From a checkpoint of a small transformer trained on Wikipedia.
Architecture: RMSNorm before each block, rotary positions, no biases in attention or MLP, shifted keys, attention sinks, value embeddings, a smear gate, an embedding shortcut, capped logits.
Each number is 200 + 30 x the weight over the matrix's rms, rounded and kept within 0 to 999. Layers, rows and columns count from 0.

# v: layer 2 attention value, 256x256, rms 0.0757, rows 131-155, columns 192-255
# o: layer 2 attention output (transposed), 256x256, rms 0.0703, rows 131-154, columns 192-255
v131,218,172,231,127,249,194,194,157,206,201,219,243,210,196,137,202,162,161,170,170,217,198,219,228,235,133,206,184,260,255,215,188,200,183,186,183,150,247,204,186,258,235,232,148,216,182,208,180,101,211,171,205,164,193,179,182,260,228,231,191,211,185,220,245
o131,230,227,139,223,189,175,179,173,210,250,175,204,228,207,155,212,214,167,201,200,220,200,211,209,165,166,168,189,210,172,201,205,189,219,202,209,185,228,180,146,197,192,253,206,157,204,194,200,210,205,158,210,164,181,142,162,254,231,195,176,206,229,160,158
v132,218,226,205,211,186,233,223,266,196,198,219,212,175,244,202,161,172,226,141,121,203,255,205,162,271,253,225,191,219,263,203,187,161,207,226,202,185,221,170,152,217,236,202,264,209,132,184,184,139,208,200,197,270,188,188,199,165,197,229,191,201,223,183,203
o132,227,212,170,219,228,208,134,194,266,197,227,209,198,264,212,254,172,219,289,157,257,221,185,175,188,217,150,203,201,233,213,201,210,228,233,162,193,208,188,116,203,192,273,201,187,198,187,166,173,292,214,112,196,236,174,197,227,198,204,130,224,172,158,216
v133,150,195,232,153,205,194,183,149,184,175,152,224,192,165,186,232,211,193,177,262,199,200,225,197,224,265,158,166,243,234,202,271,177,230,202,182,165,207,202,239,179,167,243,123,207,191,147,222,214,269,194,212,201,209,207,210,230,234,165,289,213,226,228,201
o133,192,196,187,205,192,211,143,123,189,218,156,236,248,220,191,221,211,163,183,238,144,219,236,165,260,184,177,131,228,187,207,209,167,173,196,230,165,202,214,228,196,176,191,188,210,183,213,181,198,198,226,186,239,221,211,201,149,211,172,200,155,247,186,198
v134,163,149,211,240,138,195,254,160,210,206,197,200,148,192,222,167,222,197,168,177,185,177,177,146,174,206,181,203,148,208,266,194,201,197,221,200,251,186,186,187,186,216,142,301,265,191,208,142,148,247,205,228,241,162,134,186,158,184,188,196,167,170,197,231
o134,242,152,199,224,177,237,238,171,187,189,219,143,213,184,235,210,168,236,157,189,184,180,168,185,164,224,225,210,195,208,184,201,160,200,199,194,234,186,203,228,203,177,216,204,223,168,199,249,165,178,207,150,238,198,171,238,163,173,186,168,190,184,191,179
v135,164,149,174,205,222,165,186,145,251,199,232,174,192,144,175,179,217,214,114,189,190,175,228,201,157,182,224,177,223,231,207,227,171,215,178,222,244,216,216,225,216,179,173,224,190,253,240,194,226,228,217,177,165,213,203,216,199,185,207,188,250,199,199,167
o135,159,208,181,245,171,137,229,191,129,138,178,257,160,162,164,246,184,266,191,236,195,176,199,204,152,199,226,152,213,180,228,192,215,236,197,173,170,185,205,219,225,214,212,195,169,221,225,209,239,242,210,187,174,187,197,289,196,230,209,192,222,238,256,210
v136,194,147,210,159,180,215,260,119,161,163,206,228,143,222,189,221,266,137,249,232,199,212,206,247,233,250,153,207,226,173,263,190,183,193,224,157,240,223,160,191,221,176,175,172,217,180,177,224,232,268,133,194,216,211,212,243,189,192,198,165,203,271,182,242
o136,216,220,196,167,212,196,242,149,220,221,161,252,164,224,224,222,240,184,172,210,245,241,215,212,222,184,119,190,150,197,207,192,197,131,202,232,161,215,223,174,194,224,222,245,230,203,213,222,220,212,194,259,181,204,172,220,212,198,189,161,132,277,220,229
v137,191,215,266,241,142,243,272,224,218,184,198,200,230,247,252,206,280,221,169,196,159,190,163,107,186,209,169,214,166,193,266,198,267,202,214,250,206,206,233,210,185,229,191,204,251,188,200,166,97,213,199,248,252,203,148,226,193,211,158,197,155,165,182,200
o137,194,181,200,194,205,226,207,180,259,211,206,133,223,160,231,266,209,185,183,176,158,226,200,141,201,137,209,223,243,190,195,189,201,234,173,215,221,232,212,207,216,201,205,202,232,184,186,198,190,190,208,177,246,235,225,232,142,196,223,156,208,165,178,214
v138,239,208,208,184,230,212,248,190,194,187,217,216,149,169,156,178,165,207,213,172,201,138,179,246,169,167,202,185,231,268,256,193,231,173,207,170,131,231,159,197,269,187,220,206,161,145,206,226,230,221,190,179,159,198,224,129,236,184,227,221,236,231,215,173
o138,167,184,125,260,237,202,107,173,228,152,261,187,212,186,187,166,175,173,237,200,212,215,215,184,110,183,191,227,210,209,191,170,193,170,186,173,184,210,179,269,191,154,209,240,222,219,222,245,181,218,200,196,200,161,190,214,206,212,177,229,122,220,152,186
v139,183,203,219,205,168,210,140,148,162,198,220,175,142,248,236,221,218,209,226,184,195,210,190,217,253,222,160,220,178,165,239,208,187,189,237,181,211,206,187,151,218,218,184,192,257,247,209,303,265,194,149,186,236,197,239,218,143,194,218,180,194,230,153,182
o139,182,214,209,199,238,174,157,168,92,177,166,254,172,269,182,131,253,268,194,143,203,169,197,192,234,261,164,202,178,165,166,191,200,169,192,170,212,199,153,161,192,249,246,206,211,169,201,220,173,187,181,238,177,219,236,198,220,212,214,173,221,203,175,200
v140,202,203,257,210,221,168,211,239,228,177,196,205,255,197,188,228,191,229,221,143,219,234,212,191,191,173,220,249,187,135,184,228,187,234,207,228,262,230,169,159,219,174,170,189,238,221,232,191,173,236,188,175,222,217,197,186,224,193,245,153,210,172,175,271
o140,233,209,230,221,203,172,241,227,230,190,160,241,152,172,218,159,201,191,201,201,239,219,183,171,148,213,230,186,175,195,205,202,194,215,203,188,256,212,209,157,175,199,127,187,246,174,155,192,217,243,177,140,174,222,197,224,217,209,245,210,242,202,180,253
v141,189,195,205,187,195,171,169,202,262,193,199,224,163,183,220,206,192,271,175,248,232,155,215,189,248,233,222,150,205,184,245,250,165,172,258,236,203,221,157,173,251,227,145,230,178,218,227,180,293,224,165,173,204,207,217,170,243,190,247,239,184,191,147,213
o141,203,182,241,201,213,209,157,198,194,203,199,196,232,200,233,203,207,146,188,200,203,203,205,210,209,191,221,194,205,209,228,232,139,185,225,231,156,204,175,267,233,182,250,234,162,167,173,181,202,204,175,223,94,130,196,186,175,182,185,204,221,190,250,223
v142,228,165,171,226,211,214,189,190,206,211,202,210,249,222,222,194,131,160,208,140,207,189,198,189,199,169,267,190,211,158,196,128,210,171,178,202,225,176,211,218,222,238,231,215,201,193,150,243,236,214,214,192,229,177,206,206,173,183,172,187,233,184,243,180
o142,251,150,224,211,148,174,137,199,181,158,226,233,231,212,175,236,234,170,216,204,214,264,208,182,147,144,231,219,200,236,224,130,168,251,205,127,186,174,224,185,203,249,183,260,163,168,251,272,153,174,223,254,155,133,225,188,216,199,199,198,189,162,270,247
v143,210,206,197,204,207,174,213,209,216,205,182,204,198,235,167,211,191,173,155,163,177,187,192,211,132,153,158,171,197,198,234,195,180,237,167,202,217,200,229,183,198,205,187,223,272,190,208,215,166,206,207,223,218,185,156,223,186,193,187,178,178,195,204,219
o143,167,251,248,207,198,187,221,183,190,235,214,249,256,194,183,220,171,203,206,208,205,241,193,174,195,226,171,245,148,182,224,203,212,145,202,147,194,156,223,204,196,223,222,128,218,213,211,173,231,186,207,257,138,224,205,163,176,191,237,153,171,227,193,202
v144,197,223,216,201,213,109,148,200,196,228,240,205,247,216,197,270,194,189,197,208,192,201,226,182,192,159,284,196,226,136,200,218,191,212,160,224,232,225,207,167,232,187,195,183,229,207,213,188,201,240,168,141,226,186,215,223,195,203,192,205,258,166,202,223
o144,224,190,206,236,240,185,195,271,231,253,162,232,167,226,224,155,184,166,165,157,274,153,238,177,233,189,233,175,168,145,193,153,201,128,177,168,241,194,192,176,190,204,174,169,184,221,186,221,203,186,222,206,209,178,166,214,189,248,227,231,200,213,169,201
v145,168,226,186,205,137,247,237,221,199,172,155,205,230,179,279,221,234,167,224,219,195,203,225,157,240,261,210,193,188,154,236,189,188,194,254,257,170,199,150,158,208,182,134,254,211,192,177,148,168,194,195,227,282,227,213,226,136,168,242,224,217,176,165,211
o145,228,239,234,220,220,251,182,216,182,203,172,219,175,197,209,197,186,170,176,216,192,164,215,211,161,263,191,154,247,210,236,239,213,182,202,204,187,259,252,180,207,233,209,237,163,189,161,190,130,208,172,187,188,240,183,206,164,176,176,150,216,207,254,193
v146,205,218,198,231,154,242,153,169,182,216,209,215,215,172,217,198,243,203,175,226,197,181,234,183,220,220,257,216,201,191,207,173,138,164,168,219,168,140,172,191,255,206,210,219,194,177,180,204,188,206,215,169,227,239,214,208,153,198,256,185,153,219,237,253
o146,172,277,196,178,217,241,174,158,170,184,142,172,225,199,190,185,221,249,183,178,196,225,187,196,172,181,224,203,200,244,150,200,163,198,240,147,168,228,205,222,235,168,237,213,219,230,176,224,159,191,225,149,196,183,143,239,200,223,187,184,182,223,162,236
v147,177,208,184,208,227,214,195,218,132,214,266,164,202,213,208,171,178,200,206,244,205,205,235,207,134,139,148,237,217,201,98,190,197,221,167,183,159,223,206,175,219,206,218,195,166,183,180,180,194,132,236,160,110,202,223,216,141,176,228,172,187,240,196,218
o147,179,177,161,189,198,205,233,184,194,188,244,120,223,237,174,161,160,239,237,228,157,193,204,190,177,206,187,205,238,221,160,241,167,202,191,193,188,204,176,167,185,192,151,131,183,186,176,159,170,223,252,158,219,149,231,197,188,257,236,229,217,163,133,190
v148,149,227,197,223,198,262,142,240,210,171,220,160,204,200,242,171,243,223,210,222,234,169,222,205,162,248,196,209,196,166,153,208,202,204,218,149,188,177,229,207,152,191,204,174,164,173,220,272,188,151,204,229,138,205,162,229,190,167,194,192,184,193,240,216
o148,253,194,161,151,198,220,175,200,168,170,160,215,215,218,227,153,130,236,196,200,214,211,234,232,147,121,202,214,170,258,204,242,176,219,214,183,208,184,223,200,107,188,216,217,147,154,226,255,167,211,200,188,212,243,213,214,166,164,209,203,216,178,190,219
v149,213,201,243,187,171,210,176,248,206,185,198,144,266,208,214,192,227,250,207,170,232,205,171,222,105,136,118,221,182,190,242,173,243,231,184,194,207,217,213,204,152,171,223,215,237,226,201,204,211,154,224,196,185,202,210,145,236,174,140,163,192,209,240,196
o149,209,198,201,227,199,146,145,256,203,217,212,193,235,234,180,216,212,228,218,224,209,189,224,231,195,184,181,168,248,190,211,203,174,233,175,205,199,175,144,226,199,184,250,209,209,227,159,221,219,223,250,142,149,224,224,224,202,194,187,217,144,181,213,243
v150,190,164,129,238,142,212,177,193,193,158,177,146,232,137,280,199,242,153,213,217,221,237,219,218,130,265,238,218,182,128,222,195,250,196,261,194,253,192,209,178,184,194,217,224,183,206,148,181,116,188,164,235,193,179,158,247,230,166,205,230,195,163,221,181
o150,219,148,186,202,206,226,215,207,123,201,213,213,223,181,219,175,205,190,202,135,207,256,184,195,227,196,238,231,185,228,213,226,276,232,204,219,207,190,217,201,183,220,169,204,178,253,212,177,133,232,185,205,221,231,172,226,153,184,221,207,214,210,212,202
v151,196,186,184,218,223,199,154,259,182,228,214,186,185,237,204,223,184,185,180,194,154,192,195,190,165,192,194,168,183,197,205,162,175,204,201,218,225,194,216,207,184,190,163,216,246,224,146,199,215,212,222,176,242,194,193,208,162,196,153,180,215,198,181,145
o151,178,224,241,233,178,203,214,229,234,162,203,184,167,195,187,253,204,144,220,206,181,218,131,189,169,138,161,219,210,260,185,193,159,208,217,230,257,148,189,304,267,157,210,166,187,248,169,206,192,142,269,226,207,150,170,210,182,191,216,176,190,201,241,165
v152,194,246,262,162,155,128,201,198,194,190,165,213,166,142,245,181,231,217,178,118,163,202,205,155,204,201,139,181,224,168,319,281,257,206,215,216,235,224,218,143,233,138,187,213,235,196,261,164,176,203,148,248,200,204,169,213,131,200,219,180,201,185,116,158
o152,249,252,198,233,192,194,227,237,204,182,188,200,156,184,221,178,237,207,216,231,207,188,221,210,187,255,220,208,189,223,213,317,141,173,179,184,219,188,233,199,232,190,258,182,203,122,197,167,209,211,203,253,208,253,236,190,178,165,126,170,135,234,158,267
v153,230,167,211,180,218,202,188,196,139,202,166,212,123,190,139,215,208,216,168,207,195,205,205,241,180,228,177,202,250,274,246,206,154,195,196,170,221,201,232,143,237,164,189,139,189,210,208,219,195,240,175,241,204,184,220,157,202,239,211,239,186,204,214,232
o153,136,232,221,207,174,133,250,187,181,174,208,234,220,140,178,195,165,175,220,205,212,205,185,199,199,232,209,185,207,197,157,207,209,211,206,249,153,201,237,209,194,198,259,223,181,252,235,234,202,256,206,226,200,190,189,186,182,182,198,193,218,181,179,229
v154,223,154,191,256,206,215,167,133,223,173,191,174,180,182,194,176,254,208,161,207,219,245,181,187,150,192,208,215,180,201,243,160,218,230,238,221,186,188,163,186,183,219,131,186,242,191,202,192,229,235,169,228,225,218,212,216,212,191,227,167,208,207,149,169
o154,139,171,176,184,183,222,181,175,233,163,159,176,219,148,209,174,225,187,207,195,150,205,150,195,186,171,205,238,197,233,180,189,184,173,274,183,128,174,189,248,221,150,204,199,221,192,215,175,226,189,229,250,139,183,124,208,137,223,232,181,210,196,213,232
v155,192,163,170,242,164,201,215,180,251,177,195,187,204,203,225,172,172,232,180,224,230,169,223,229,177,152,199,199,206,199,120,180,188,166,194,190,233,217,191,203,234,223,209,228,207,210,188,212,212,191,189,196,206,210,197,229,190,160,268,213,173,218,194,184